Weights of a small GPT-style language model, trained from scratch on English Wikipedia: width 320.
Each number is 128 + 32 x the weight over its row's rms, rounded and kept within 0 to 255. Layers, rows and columns count from 0. Numbers have three digits each. The size before them is the row's rms in percent of the matrix's.

# layer 7 MLP up, 1280x320, rms 0.106, rows 680-779, columns 256-319
102:143119118137158126139121171172088077079086117107089144107111118070120140111121138120086112151175137118157164106142129115158102120145135169057129136091184143133112097174169082139080141102066115
087:114100155121173126092135155101146123125172126090158188146159121151139139079143080076116121163111111117187049116105088149144129207106147163134113100158129057106104099150126077106102145142066170
103:118140153139171143135062110103174172150176152149077116109158093130130101154126087136090108117094083142137088138124108132111101149181142163104107226170145165029126121156127163155131147120145113
098:163124125189143146126122110117174100117115127162125128116126176090135092156210124084137066153115139119147139038129131128185180118099079189178143119108115156154112141159189135156128167179135164
092:179130107095150154117063105135140129182128149132172149159102095108098172135103100123153141167123181111124150173129050087097158055147091114081162148096150148113082136076186131135205074164115137
099:123063132167135137125089105171071127059146143107120123149123105152159163140123131155176148140109077147113131099155115142129118127123111083055086131100108111143164140118092127147110126147145143
099:081153131098081154150125141112093134088145147095178069113116156138138100140116186114162149099153148139131180171123130131091099112129090143138121151107165114026099110100154120090106138135137122
102:106192168127143150165158130117155091109098176159124168130121087165069130109134114137139166150159185090116122099149091123158199123125152065174198137133097108070139142168106129179151166157119115
101:159095106145120134104142102120108107084089152168135154161103152135134100083120097068176180142156117097106123102123123071152109133113165120114124114120097159135148173148114172194070131091141014
100:119161192162175075112137137120126174093112215142138175110147195146118111121080151119172100122144153181117152098114144155178122115150148140209138195166099107162107132079090106054147108164167082
097:125136126155108123141090154131128134145191111144102131172113095151147162166178150119096131127081114113120165150119075128097125165123155134181170167058092138123141126089142098128120067133131119
098:102195092137140130108111164139167172188188067091145107119126121135176116119119114095134111093124110074083138145133102172086102142168140164112186130147108126123094133104119084111124139104099138
094:191099184127138145114087118077126077157092162094117150153140159074063175177135218132078173155176064121119127083071129149082127144111096093133161140146141098123120123177118142102162170124127149
106:120150100143103146118095125137141125095116118121080114091068120091158151116145153079093126141149144100089124117143107149086160069117128101167164191198136105182190148149165140145112131062213116
094:102117140144113155130197102135149126135122164098102153076097140133177062134160110105113142142103084110132083166124088116136119071161163104156161166144147174123114103124089165085152150075105060
103:112194199164146126135069130120157109181081132145163065111143187162083085137133123054073118122211120129147212093111156157112083096153110130118140125134143063103134159141087153120157124143091159
103:116118103174032156131123151108115144130137122139149149128151085142119160118122167088154077096126216106118147112180159103140146107158123044107152189184170087133044185180080131106141130130090129
096:117151161157118094149118112123090039135203102135149150112102096175057139115186135108111145125155189115105158117111120148090117048159134103110115136131100085132148110142130129111112161176111148
091:128116160134139130130134197156128119138156118120166146117130124185147147142084163234200138112133125121143176136121073179111138117123080167098140139112148081127134156161179152151135118046151132
098:094100101056141141175092145146164164152159160191158153149072188074152146116115134112101178089085157148094087139096096131134170119154148097089129130156113126098148149161119162140168159103193106
094:149098117131096093107128144092099111175132121116135069129108141174079111185108126146130149072122079129132112086174074127124131132119166121152102126175128110150116184071162114094093149122154127
103:133165161135169131122124093154113140091105144147084144136088081096060127105106178140112172069137088175096222110139086099095118161093085066168099129112093108148139112139132119156183149153186106
098:158093151128109079057113117120142115128127154123129128106146126088098148133151049195101116114100125106107145134151127156101114151108043140147106144062089119147121185128133127110167051170119090
096:139143143107093182178103119160117179153124112120117145166150163068125136165155134167175100091174214146131131104121189168107137162134185094094135117102127165092124164111119139168104135146102143
100:147160198065163154086122128078072138111083134107140151125134114142127120107154094103166131086083138116113179131102110136106104097114093144140154162152104103096106103083113106109142101106058068
082:138104153092131122109186106153106105147138159128152135161087131178122134155128123126176097151165108138151138101107135151100104106201116086144124116149084148157156122144113182115131168094142080
099:114183093131145116183075169113126169087128140152139145131162130163092129169113091128158116105090126124122074168107112125127148095098119123149154197157132098125143082143187128116168148130139199
100:152142074093123139159090103125192103209118112115152157156127095130120051126116131105150132116106141129120148101102107134162117130154148163171108141122139124133157146146084059187113060166156130
089:106056127130120098143102107126112141159145085155075106183093158094101071078110146121160162095112172146160115151090160144137172112136122106151087159117131161150203206097108067094163140126085157
099:129161200178106090134136123130133122106149141116122145079092135074169094075123104150104101076124153175135203133141112102175092146097087185170172157185224149142092136140126097088122122115138091
089:127172162078179142179189083146136159101162133090078077158112152094108157106105124132190075068104157143107166093129139134124167132143087078146116182188091119033127150089124061132120171166154096
110:157158118105150123143129105106130153103133182152174155133088095093142183155115160120111145143144123189098149102043128124142115115091172094167180099113188173107174130154118133183137195104098120
104:140105096157137026121137133127112106068175116114097113170078158119127166160144081100033141134112117149129118127105141116181125110137134091168125093072104130086187107110134062127126128137167111
097:128096127156120131122201221183121121092183069133164115132094108095124109095116150118147095155080124088122092111166116164142078140155152183093118133178087131102080204053120077077095130126101089
096:106131139147157093127123078165132078131178154140162124128191201204057098151124065165115086143151113132185158116126103146094130177113134099167130143178166101217120106198129081109154100099119130
111:142124168155139154148109139084099165185122156215147180121155157149140112118089066147086119146148174105146118115178103111160106113081122117097181080117103114154112146172179147173144169144119186
100:083080160093128106154102124136146112082114136142153132095146115118117124139155147163181097136166106149157106074182113063148152176114115146107155117112204108115105142160129130114175104118154064
098:178179152054139092099178124131127127157177127147142115095127192142101172132163144126098139096077137088140105128112098151122107121106105123076147105152163158148104051181072062128114097077158156
079:145169108149168074137130127112190173124081112145064134128172100157097141087136079132172164156109205091097129082117127152167146165092161133164125155088117123148162137092102108086080166174121087
108:156086126108069122113170149106201123122188133141088167100136102123085137141125107132180181207123140141179147134160152150204129097130188146095138145061086127110140131166141121108130114128131171
097:148077146159100207117122163185151091091106079149191050128196077189116159130165138106123096132133065087097189135185159133168082128121091117122137109121168150083090118140088104158147114138080078
102:126127151139150214167208071115105112135096131118105136096137107141172161136158148200107100103175130163098120175130157108139096109152083117146119143157162128199143135101091135148185168154091102
098:126129151157094102085129104153156166145120139175134085104171106103168098165128196137089070098075120103140110190147144131104108129134114108088135147166207086126062116092103181156120084154108128
101:176182134092138184120095110137077121144046137111098158081128121091110149119160130118107067117128101070176143183116113179181156148124094078146113131110150101126096110072081130101158109108227088
095:114143158219099142132150159162151151198138126176149146164147136115127104156108140103058118120148129119150090133160097180165101137113146134175192157082113103138136143128104148107100148150093137
106:100171111122160116126129119176065097130115152138164055125088188164073152090082202161083134136138152135110126108136166100181074086142091110117162145144131195119154139093128108180127091063034145
102:137126079080118147055117133146242179151146112153188111141120081128133124142195127185171160117083124071100117129099101131098161100142071117112178111157114130085167123149146127108141116096174025
100:144156131149131181161098143103121136166160117132150136140173149142112101113119113144143159126077157069149130083079133109083092106167104156165089164101115120117107127210097120114128087129115092
104:087177143117164100137073099036131104131125125101162095116139107120087171161075103127137079135078145158134120171096062131129129165170085078110139139185102107136128191118129119118158124122083138
104:127156142124074106110119127120123141094142109089113133123089165115105099086143109153191204115143124110125132156097094089122183158121114123091115116157064109133134106128147131185128116115118132
101:083103177112125098073124109120200099099148126137063149119099152114127109098135097106125191084065138108133128084119106097121084163141136111117155103119051126110121156099137161114088130097095098
108:099177153145095193103135103105145167122130182143089142091180082114153132160149122129129082122100104100143161158086116193134136114210203178084135162117135081101218132095146126074072108062171186
087:116073141138170131114110143164137063135099134164111125188122110109094109078164142124141151106074156144143136144100127138164117151153116132130123082189111173094137100188066146078171149153090192
099:154155166121080147138131158114096098110104142158111127092130127170148145084065226186133121165161092123105150104138105118129086149136133173078197126141155127178109128107124124169093114169116143
105:101141150178141123171156158078171116092129114106170173165120172158158063175111171169110162137159029126110159167186082129178125145071085144167147111114098156141090104107107094142081182146120156
097:144153143077104091166085117148129162117112172174145124124112097145126123141122119126113067085157137176127069059087105094145122149139108143115094104154153129113123137141117125096088149188078099
108:149113137112119132139058055082116107156126200063117138099176136187125203125141175141135126126096142180095104074159113099161068092152207134073107184108134103106132150147124111117160069174153136
098:155156182129103115125106104135145120110132186092124114135145165115122075135126217191142160181148083152149073174133176177120157130181119110116084079145189139194107123112179171100123056181088059
106:167081134165118176179110105121187105139074162160123098116163078084193134020145120060142076159204137119081131117102115156146116099095121084106129123132115134080100181108159178139144164165150147
109:173113100155154133139122159094146138163070127131117108172161086144147054167127104104119129116213139120143134198192118186107106123139125183084153130123148125175142146098168123229046210116167176
098:121147147158096109139143073114135092114111139136101166114125063158147163116101148133154096096090124106090141074144076058166144120116141157183140112200100150144111073111128092071127127195108185
100:179137084152108139178183170166139122122138120129120206162176099131138171093153104116180089153092144106110171119134112107139104128120130130173101080099015128137123163110121137115127111092106140
101:143071142126110133159138137133075122143098157138080115075123098095095134089113149146104139074126192151114139112103183100102174095140121122154155128151107180102137112149147146135100119216116095
087:159170102154141117131150193142140099146116109147133140098131122108101088055150141150160097127175148122135107148124097093129129141141121147075132111157132173153126165133149076141136106099162144
102:123095156140110089151149183131108129100102135106096131141195191150149125117126102170095145146144104157137145061167051092053089098155091182140109100164095136140152107123161069129124075143140100
095:177103099135167136171195147133155145096163082151058173139229117167091141090092159087114116226111111146164184118176167117109142091059161112101127128125199140122177147159180083106129093122123111
104:088138120180165116125167189156185176128117096158138131107195129193118132129088134101138120146082157084132115070094162104118179118144161117153118176121058136145142115076087101125120113128145140
094:140091114137147126127150081161087126157182173131083110127083078145100121178080149093145151098185136173132128150163131096149128167192093141142090098115111090156142108124095117108142115142153163
106:136081161116156133175163177064120137113082104174142095123130160105142136107109134145100078156157090063192107104157116133114157113103153074169098161082158080110064096093134160186141141157138135
108:171165179107152100151108087138135141134123131121097116052221152169150190131100118198090173133066097159083133062132111115140115144080139131134124113121086117133166131157111065145154151076141099
089:185105159117128127099083204121154169163145096122114103115162154116148141151127183165097124152141164127124127101096142120080075142171094144127156102085181140135111142187120144113154121094124138
099:123197070104153145197144111099055145123164120066144164082095100156110164105131150080115159036093185093119123138090116152087087124071095151122095111121145090116139085129173155130183085111089064
094:116128148083122133125131154100111162119104099122108148115090066123105130201154045114115123141117125081165167128084100086091110142113140144118165114081140143067100171088120130194123107083143127
104:122169178108130141154143141050160117108192127078134155126123097052140122167093076096074136074135109104146155123069127122168122117098130072133101166151166153162123103181132189159176126131129158
099:147110152173137096102120136102103154142100153090055128127186102138195117144140121138088152103093108161121142150137086147196141100151131147193090162159099111207078135137171126171141115162139084
088:143108151158158112118135045121103106055133169132095134107093096102137193119212089131138115154196065089137114125132144123162128207122161110159144165108133125153102145080120068111058120094157143
097:140108081110135130163120180161190103142117109093117094128148125094118124144119123098133081073079176161125089144087144161108168128160046157132182125180088075159153105102141167173181097180132079
098:125158113077117165152074164129105206089122104138203168093090151155132177163105106114116145143212071112119144075177172134111162167097145098133084171113127164189140135133129111165186146144119160
099:125118105117199094113127149123102112102150153196101098172163098085087101122122142082124110091127141148071137107154169126138169114153090100118113152084217118145102170153101096093125070051110087
106:180156116096126103147092148150153086097125111152130099144141122128082117160192156141138101124145156119117113155064130140165114122128126120162138126161136133115115153139093184099104141130191149
110:139084101124106209162120174133095092154058088134093142152159181179128134063125101129054073120137115101112122108099088152160200148137075129167102118104150128120154126135191120149102131111178131
092:137125171138148161093160109130136142161136142087139126108135137211204113142152134103113127129133121152082198146128099090141059158068170074096083122111093210149092141113123112112135165099133114
108:154212162128146125143101085159104122102165119106094092101092115112152086084148098115139126108080165145131127098125107144166126102141127149133114109153058112140123137154156170120143119124131143
095:087153151120161172133165061164169100190129112151121173116129094141132085185107084139110165137037143116129105090066077150096125126101130101125163129143100085074144115113148083176068127139083124
094:179170132100116093159166095101118113124127142158156144152095076101178135177076119170087135158111186116062118134080157142134080116171104154109140140121132031075120134066130156123147136098047119
109:167146037144106157147112149107109107149142131197137131164097176130152115128095195106133130110050132159135150084149106117097149133104131167096123126177135095165061084129150171093090122170132111
102:095100111137151151124155153118185077118131184074118172146177090135154147124116115110169172146127178111138147080064128184163106094115125140068145100228128140123146067125131159074158153133148069
106:179155128088109128113106103147114091170098075063124124088126105076128163149119127146171220110171062134137102176142122177098088134114114107132155150070124138164103123094111094147124103196081116
104:108151089132107143137101153111155081087117125109098121189112122160145194100089154113164169175133092175124129133107126123170119151133169071134090126144119137173091108117135102121096110094171132
102:088125144078138073146192141170177101144065120119115140131131148046131150098157098163137166157104197132181085134124137138094113125060132186101123141114138126116132148184160146103134110137150147
105:130070151144152140122115100112126091164149108159202131185091142137151152138166144188199189168126108138139126100149185131137181126088171142157180139093128144078093156119143191157138117081159103
102:100073136133060139156155146130146144153092144171204111097149158091148131164116136126099099118113163151130109121076102045095167099178117112167135128095177138101130163143153101105116113092148200
113:183124133086110161117113086134145145149075096133141136159133063144124140154172111123170169162101106116112142138164159132138156171119143101180095117151198120125133146151149152124158130200118152
090:088105134176115121075043099152157075107125130157172113151167106112136153159130145115208173095190147162123121153131093119098151185153104111124156143087064116178174121112138130158201124149150156
104:164130114088067156118153114142139159051140126154088075135113138118134105086095135056123105140121140137140148131155117169103102128144132136140178195122182102086091145159089135094151098082103097
104:090156146106146155143129173162070075096172091125120136134165203117117165134068104127122093151088163126151171190077184095051110116176115113170132114083077132172139111110118097129072189194138125
096:132145100160120142167124161151083117088154087172139112093114123083104136129138135119111050149128101086136111115109136118138117150093122160095169158118105150102148125096111153233138089126057196
090:118163163122118168093119113132088141173141072155118079077159117098138163117155174157108147153097129085145179084056122086160148149065171162107130156154082135166147114160097146180149126069162073
109:105184105167155124109154109114112097096176147138033104089121169128128103094104171110176150123095137128097112103154108122120139130085107085115111101153067146096159214146148119110039091119153104
113:088136168146093179109086205041145139137181199130139123156170114179131073134130135111130143153087157124103121156167106103171138107161123114102136194147173142119107153100166139180095115139126104